Part of a small language model's weights.
Size: 10 layers, width 448, 7 heads of 64, MLP 1216 SwiGLU, vocabulary 2048, 26.2M parameters.
Training: a variant of SOAP for these matrices, 1163M tokens.
Each number is 500 + 50 x the weight over its row's rms, rounded and kept within 0 to 999. Layers, rows and columns count from 0. Numbers have three digits each. The size before them is the row's rms in percent of the matrix's.

# layer 4 MLP gate, 1216x448, rms 0.0958, rows 0-57, columns 224-335
097:452463522404465377488453476467499517561403547539485546458544492481506467437455506447535385549445476507518517459489562525489527518434546606467581425447621417545418538571528415531548565487505480512541531493498505505531569507516478563470450624522467488497573526496600478481479505572474535522517526524492525556499659541540506551549465530512
100:546530535512472521452499642584364503534478516560502482591573582511496505508401392474407478506492566502504493535488525482515555520480440494485513426496504458568468558479413439568513463536394560527462446492466521471500549423447528431558536494545505489443508522438489511494545573390497425554475465567472517542430454458525545493503498501537
097:459507436432544496457510461577592485499393417468454526561552470495522577453606513514537532455536491636425542594496494449517450557567584551623421584449589504562609471473509559524478482586556469506467445505588454553467435497439398485583474558508504553518493571450530462511518455494464482433539450461464552552547398601473579496505553417504
106:560474491561465454494545529561572502559435468511491614476497458611453445452389535425486494552599562501440513488438490513549335531488475498510548485455487557434385591520485493534511432540605518604412531500499437501502424480421495473498531482500527419479510571446514478467558497462570570378557528450513554402591502480475551564457377580582
098:501551566543445512402516549445309521583431439496534548460414470444479495444594501453494512494551455549424542409512493483465474442557502408444503529530407420574474509559495534491523483545393550478470468466482462547578542434518584480541544522480533474506533549521492529456527528505384500528485487460553531470525434488557579482504557514569
101:429533487518483448450401481417470522597466426591452471589473546544575485463523564476492425597552584445522554545498431570524573517508583585503549461541496531523468482503562442543542477551495540455537582535437506537444511392551448559550536534506476525506558504521491526480539573543426464572442543501474479488523563548555471585538563477529
095:500574499571468514508451531458510506596445400463560476448532581402527529496627412486398466575498463508379460526558559416524569504531382491465557500461480470589488584471471519492534452424455477448557597503531475511534422532456463467596443480556484625490404467455487451519483470530502557536514530506533540547525484352542515545474558392451
097:557438432469533545485441569571510411463521525448517514524580478519464485423521513476531513504489481498508499519500496498522484557589480545478534536547504611589488473489497448465504429467500392529582519446420474476544563525528448477517505544532520453447548431494472563403493330442528464424475552542471436466420472544568480607420535536443
102:473500444560468451453485524480466470554540447458609441443418493561496582501472395443418518514449593375500496491419551565516519529505498514479484463543400482539564527488512514382507451465476497431433517460445546512537552498521471469584532445644487502444449535407470472461478324527428486555463560426517516522543641506626530572534457480543
103:522450487484522517493488509532515520549490541557482537568434499520494467523544488496463555498435472450513525486470400507485489427603537510518448428485512499505538396545462490467462513445532541545469459493407543492524407493510520504415506484547474537574553461472448441431525504469481522438474524469386349536564557500540387438552480534614
110:503600401478438536582355493507527578476532536532454495483467473491565452458385633444556484445518465486537513425541487517488459494518376443493567411499493664511448552498556527550500428523504517512536488528499565509455415482490524448509455505520516517432604571491490576533467490459533472552473610463517557529457465468458475491508454517509
099:517460429477489488555559494549562427432457456554505495423452511485463371484511444556505560509495422447446488499558440510527450490485519475485454469438415512494525585506435428551519491415565516449451435445430539496456521479509482470537464560514470510541429424417544538546593536560527511534538447441480511469492444548512510434455500551438
093:499618508447573525531508481521480464566480457568465391480441637462515501533497652496474463604452511491457584550515478507508496501424383600504505527470463498518528506475508542322518484501525451470550470501599446568600483414508517500473435443455519462503456469496561432653558410520520479532475449522472524486480419456488481478561453410470
094:500442516524508433503434496416414518429518552370479534536605427471451447456573507527484533411485540447508587519559578418501461462450509428515547500514571567455472571491570423509483540485496403514561466537480522499604491459515433598485488529457589556544500524534538570504504538544479442494435568617577530611431489537516485567468465519488
103:500464472514474484471425549497458506535496510483471505552458538471438524450513582491563450436558485500492509556485517439455497516432487461534448582554532587420541483458585434458534475536504528444427548613498374493552502562525394617491487467552483462476494550493533583540491473541528494459405511454506461474536531520517481496487424475562
108:497556534511429476473524416435475432548482518505608445494508580562478469503439550515527482525549551509424518512468474584508689477618494423441529465498449557494465509473510452563511389499478446513430555491466526518572495500537504458481531577505500532499559538512488441493551469578346467556429558490511383569519577477534466514505603545537
084:450486520530452535423467477546444553488504490482493605573467507553513559498568561481464480514508502338535433526467454535436483477519564437556515523485515453456562587529500493565505512449459520481588598496471601481491489551454544449446536534492546444393431577489502546489463554536399453568440415531407469427487471404386460460487504461461
099:556494441532548505426585406452454538501458490494500376560565427433522527522522460529520499525507520480483419586496550521577471576434428501532446533499491464360480488445563514528478456535566449526642475548398387573528471425460513490474553512469451453431526515553509448483530523527508530433408500490479628415538494505556386528538459489486
103:481495564537471521420505580518434506497484555573525409508594522562492557562463431444435484500506467450518428502502463493534573562494535611549473539599590573542513526425568451520503499518612458489583565510499448531600428563462436425514495550474556598542524555560427543498477528529536484483510487505460427489482458515442455565468436599494
102:536555550405482507466471459577441538476573536526537523469463520452471510440492415483443546442472537453479537542495491558394473428525532459575551377528571455559442528538504560497469568486509491478491438446531474471518495446434538431443519513450487464535451428461582572503475540538536515521588545472448415592503519474538483545546582461515
094:489455480555581490457487548532474462496559455559494412441536496524460528465444566496496529489562534534515410518533525428440458593475516510407489568493541440466535503551469581502500488502521515516449526452417526567525390524520524535498508477424460454497410504544442618436604433540493568455463487558439464482450546553526551533461441487526
101:506496500501517487435359560581486503467608487525521573490498503432506551537485596538592587522577474542479550548463487486551460521507578407467495506568532524470467495500439480501559540548518505529508516584482431545537522443498522423490536538479488463525478586529555455502506375507522491462486509471546453379470460454499418538476545527417
094:539533618515522551521553581526492473513501546491508462462605510470533487445511503431631525492537518521482469565576473530537459498519514458501456508481546420464501541438547480609517570544488508566511522535471527450460500510511558602454514438393486495526574482519458518495397436444485562370451626481589538512580557559549570519488524397453
100:569524573533473600557482471565503526464513535602556474467513549441496458457530491505432378513575410444485511557465488534563469534497543417515470512547478515513538503547604454455520467452452457407493473449495497535447490492539495467480532432537365563503550527412464424536547454504568618425532526485543495470481481510470458529568565477551
098:494449435530528640488577445488425492600644607586536542453466575537454542434411445490546405465528422551481546442530505496512475513549443465477620619539537443476514483484552396448492468480538459454451497513546575499532545461534568537544526395485566518487581462495453494449411445528476498478469519462476537508545502476548487439559360457467
108:480585514428586469460517512545488586433466461497465565493509535428510457458462590511523489447551541489454482537572499463533537475560468611473539471489605515538502377549551539576522480565554548482555545462510489518434397559442502487418510544405556514507549557474550453510529539446562550436604536424459483466570513455519477553441481469528
099:486499506487556538507467509524456527568586400432478556520478492492453517509445466540596449432514560507438491472541451548436472539527561521524569478604465450497523393457524513462480542511434505497542572531430484477599509559392516447569492451500529498431551509540464418395473514550465462494474541463544453468504479542509500498500508472505
106:540464582457568496512521431460555529470541549512557569484486533477532498457490521566504488528486507516482471509433427468564511497587513565395504440438478545444455508517556447523490546513455527503547622485499611468507499462470538494503487409495554626501352464481516504403541502588421479531487460544398490492492523527464502571507515550581
099:503437545484516511489512478527514522430566488523439550404469503527423524529518472449461512527565531493576504380503542538536497525472446568463531454564468554509402489566564613484475534508523526509530517398467483472478531542595547504642502491447559542441495550608484501604421562476445575546447624578514550551569681489420418464517539547449
102:463519490461461427608508429532405550472498534482463512564448539468488539455461498500544565532483518514489652521444522523541430437484534484508407515540458479519496488578466515488491544452486459464529546526429467509527504494441472551536485503571474557429438449488474484535562501481529484557538521452540619449531519493543386489529572543529
100:471502516496474535544584551530538483443436477472446505484497540431473465493551557398563516465546493473538515572485473570413561459551567496563475476507497469606425435482493450545466465545438446516509498505560475523472510494540502546425441434425429567549570432516477437531572466463574499465556523592493482501529519544485366527495546468468
095:411475478538451526429440556553505498537436418383426441393534486564517488546528466504469543421408587452445465370391465517435448474569527451578479539502431440489571422499478568452502537593544508593466570494465507523555535464421460587516521489592395479481544554478575499433464516451544456478626435580456536483518513521500505493371499457404
094:461535482493584555478527542531437519489453424498448409503491459455516556580580492461388491508500529508554504565389632467474470570415516428514460578448546518546510475548514531537508483540466562517475529460495498418477494524518454492620520463415405515432520577496583595503526518533510468407491445527513540532499540433431526509401484479533
101:534480466519495554515484497516537536388488495553475474453472597542463526511498483534514493593568472492524562448510536453566473507458421477519461495578419516449511372435583517502399554461496507523593420479551490464529476527437466477502537579547571543359437578478487509497458400432464504487482496499493570459457556480554442458417419468491
097:501495493527489552498457400577411440548491513523501435431531530540535558519527519403517487471445535505497517552554542421507431444478457386438517568495576428510511581516526556526522510493541427510593471466389533469472489515516561527428441519438345508574569447517531468554535504504565503495386415441497550542479562499490514553491490499547
115:508477522473461428434489487503537513509545476595496596522480494503449497558482435495459581516509569451457457508602547483432571452561577563510454462433525494488481512369546542513480501468501557498507458556540571471473507583505539427452509532459383525442523473383534480444491574496526507470494390516544467545473580486486523400464458498508
102:505431535499489579512575459482381466475585436459558590545533471451386472522472534519505408455495452478533560466540536513533584509583482493400459482497516582439543361518604487516492426492482488500680487476536536365495495385454549440398404547567485530390532459521547476503575413541485395450485504598473394512525569487508460486564454506497
100:592465614500558478470555453474532478464500520561500515479571507551506538495521491433579557491551511541569535525555424574556571487487427527419621578540552465609451423496441484403570497443379547491439567525513467515605501448473487500534511497575529509432514504522528570493439589534449508474422391566535439514610440524508486521434513496455
100:462637492462509537443617478434447555469542471551572507502627501495453495450506503606484490455451517569494453548556464546480562393451419488448523534436541466439460441487569458485483546492486472507450556555566548535457460515533486465497487457477418502514464389400566440572622375562535465447564537472573459547518450516494513492506479548443
106:582520590584437461453514481439420442528476506486452529607518465470516548474508460538410508410522544405461445484510474689404477537503492371502568402356460500544408520505486491526483491508538555498466527448426442508491499499559494508471512551423449516518498575461490499488522534444512529467457544420419513569523418504579396600497535450396
097:421560553516494502527424546355493502517465551516485514474553504501505506511480520517549574512530420541444469600515551533492493415464471440571524520494512416392544530410451468525537405447404524525553608453477477452416503445523523434544494455545551599453508507520548532488457569542596486476512541547573500456531563542498450558472495512463
099:499489442447565560508403527442530430530377464467519474416441530435486500474548488440495435480559548475433507470512486546510543566557481520473482447441637514565510478440451539427391568465413635508511537468562436476534559456530450545522417556541492412570442479500516474518533538545551481551478500537503497484551552528534469465425529519480
098:495450475521614560554546459484524412469459440470539588471439575510449554509545405643465612523550408503528548508586540510489545462357513591422474456535526505513516491495471473556564493467534526505449432467501490500545489460511536489451572532499453423543430519409509515439498562530466448515492444591574465473500391571518424609561529518487
101:507489499566421469396504464419496531401564501524428382482472504498496463481474514524564469442501558606498554527509485411494513540459534502531545513475498500533514499557562526488500571469530616525455545574452487553491503523471538586530499536562608503509515408554546466467501487497485551554577518403463530518505443465546455527468575498478
099:605513557604573584499417514530530537426504455563471483498553470457548453468414517494436485540542518496576471466452456504532445334393494500388504472536463500525541505475537586458552574552414553537412548497540534536434543577473541499441533444474561506515497569453463450486409429462519537423612430564554488476491515549574521494600558421555
090:445499487524448502536477443471443489441544506424602597499406531439548557559457474472516487521618438487497553474542613492508501545500541581555520594539446531544466501452522514550513493465508517520508489435518429516508496395464478505408494538520526502509475483477467592493585423463494379509508561487544489482510449542533570551507466459506
100:517516502536497465586481454523444426578506370490514569479496570478529473494535582513490608436566432502470498579493453525551534554439414485500529534514517402478499441413528471461405595579454416440434490481503549518508539470461449534512462460532573473464475432378550548443480601492515448491493539464470483491544560454489508464502496455531
091:457515519518468532536437574502493458522547478482470484539510434461475540485536494496458430518507445545499409387484451490541472537544456504473511462543518531636498577488546582518558560444551549479447417597494595588474439518478584523494515553554441481470431526514481495465528618545524472484455498486471513422487482477554514517420567424539
106:563413550464480552491458450486500544476579499418491542489428655472515532443427535431409469462417525444449445576545517515557527564460449521544427563489548505475526463499496571462549436558572510422530478511493483526543482437485493467477637510504415515481491478498507575602509508539512507485427519527598515447499593502441426426556452583557
102:524426490410461508504572489475469471519553439454423548513497524440555504543552550511511518595557476501462563511547516609612518428551466502525496513500511511484498446479492495460510457436423548554492419483537510453495490549482445510406526529546502512574549548583505479432513524503474556475526418496460440435542595454443523526563543484477
098:494410424575473557424537465431489567516425500596487446500486619532460464470541565496398505371438446524507452492534454456474479534482424436516470412529484504488507481410591478460504503489465441508515586414541498493484417574487567528514507452482513438435524432539509484406396470414454509433482455547455577559530575498549525560486529488499
099:442573427477428504498527436558435557504531482513574496443538487645524397440524516470440514419456432471476584456537459540425526468511405526496527516471388437585403487409484534458535430519586491556557517561423449450573456514492535404486496556543519508517495494517534454472513492463474480582426429535525536536355492513499434519484545619463
101:613466537533575567501476538518522463600489519590420506516406479531505486456484518476563452514477524544456520519545524571520389526499539493506395435589478576507545490383418450469588448494537552459565538501506594510568576551527454468515468506510499464467407531511547504519549426445541540531476538559474505406517512549527442487532452523510
095:470519534401464497514543391418456524456560411464514515537429523492539576561472540560452537454446485469497560492510435562532470522531499501464567511456425441484516554544504455474512514482515532424521513560453591469443560485442537557505547457420479422516431480606461531458569433469387517531514518491557533433514476513588509477497528455572
093:548535439535499492470444479525474500554559503505507599450557489412480444401462491530546514502477601583493388517529393556492451517520446419518461521509516547559509547474461513461461546526540472477443470532536577509422449632487495347535543465525527417463436485510465417482508572466453499543534513590530489539555456543499475359540514471515
088:466519537542508558477470517543585454435520510448495474486542489519518531525519455504385479485420466534463514480473448516634518387511467485562487597529535426480428533585528458494479480537495432514529550491475616457570467475561497399498531424489434511595455510433482440427574600474503582462480505519517584471609485563562573598393534513473
114:468483528445558493530522469496494544484420470526564490492462443580490452417474410582532476548548449443439434535521495479553518449499544489456536566468459492538449497477467532557484433524448536472476566483581437433591578508500506535489523442483565553477540361504511525477518533518475485372549487537513580428520497573428481470429418528474
101:542552590486469510510450490565518522542568566504432521501486528515500492412501548491490508512575545549581520499503557426465511467455513506519508459532368470499454303478590477518498518469507509527431534575456608489491515461498563463423525441536530411435530481467617402498350494565394383517464498426487524567488546614545402502601458492489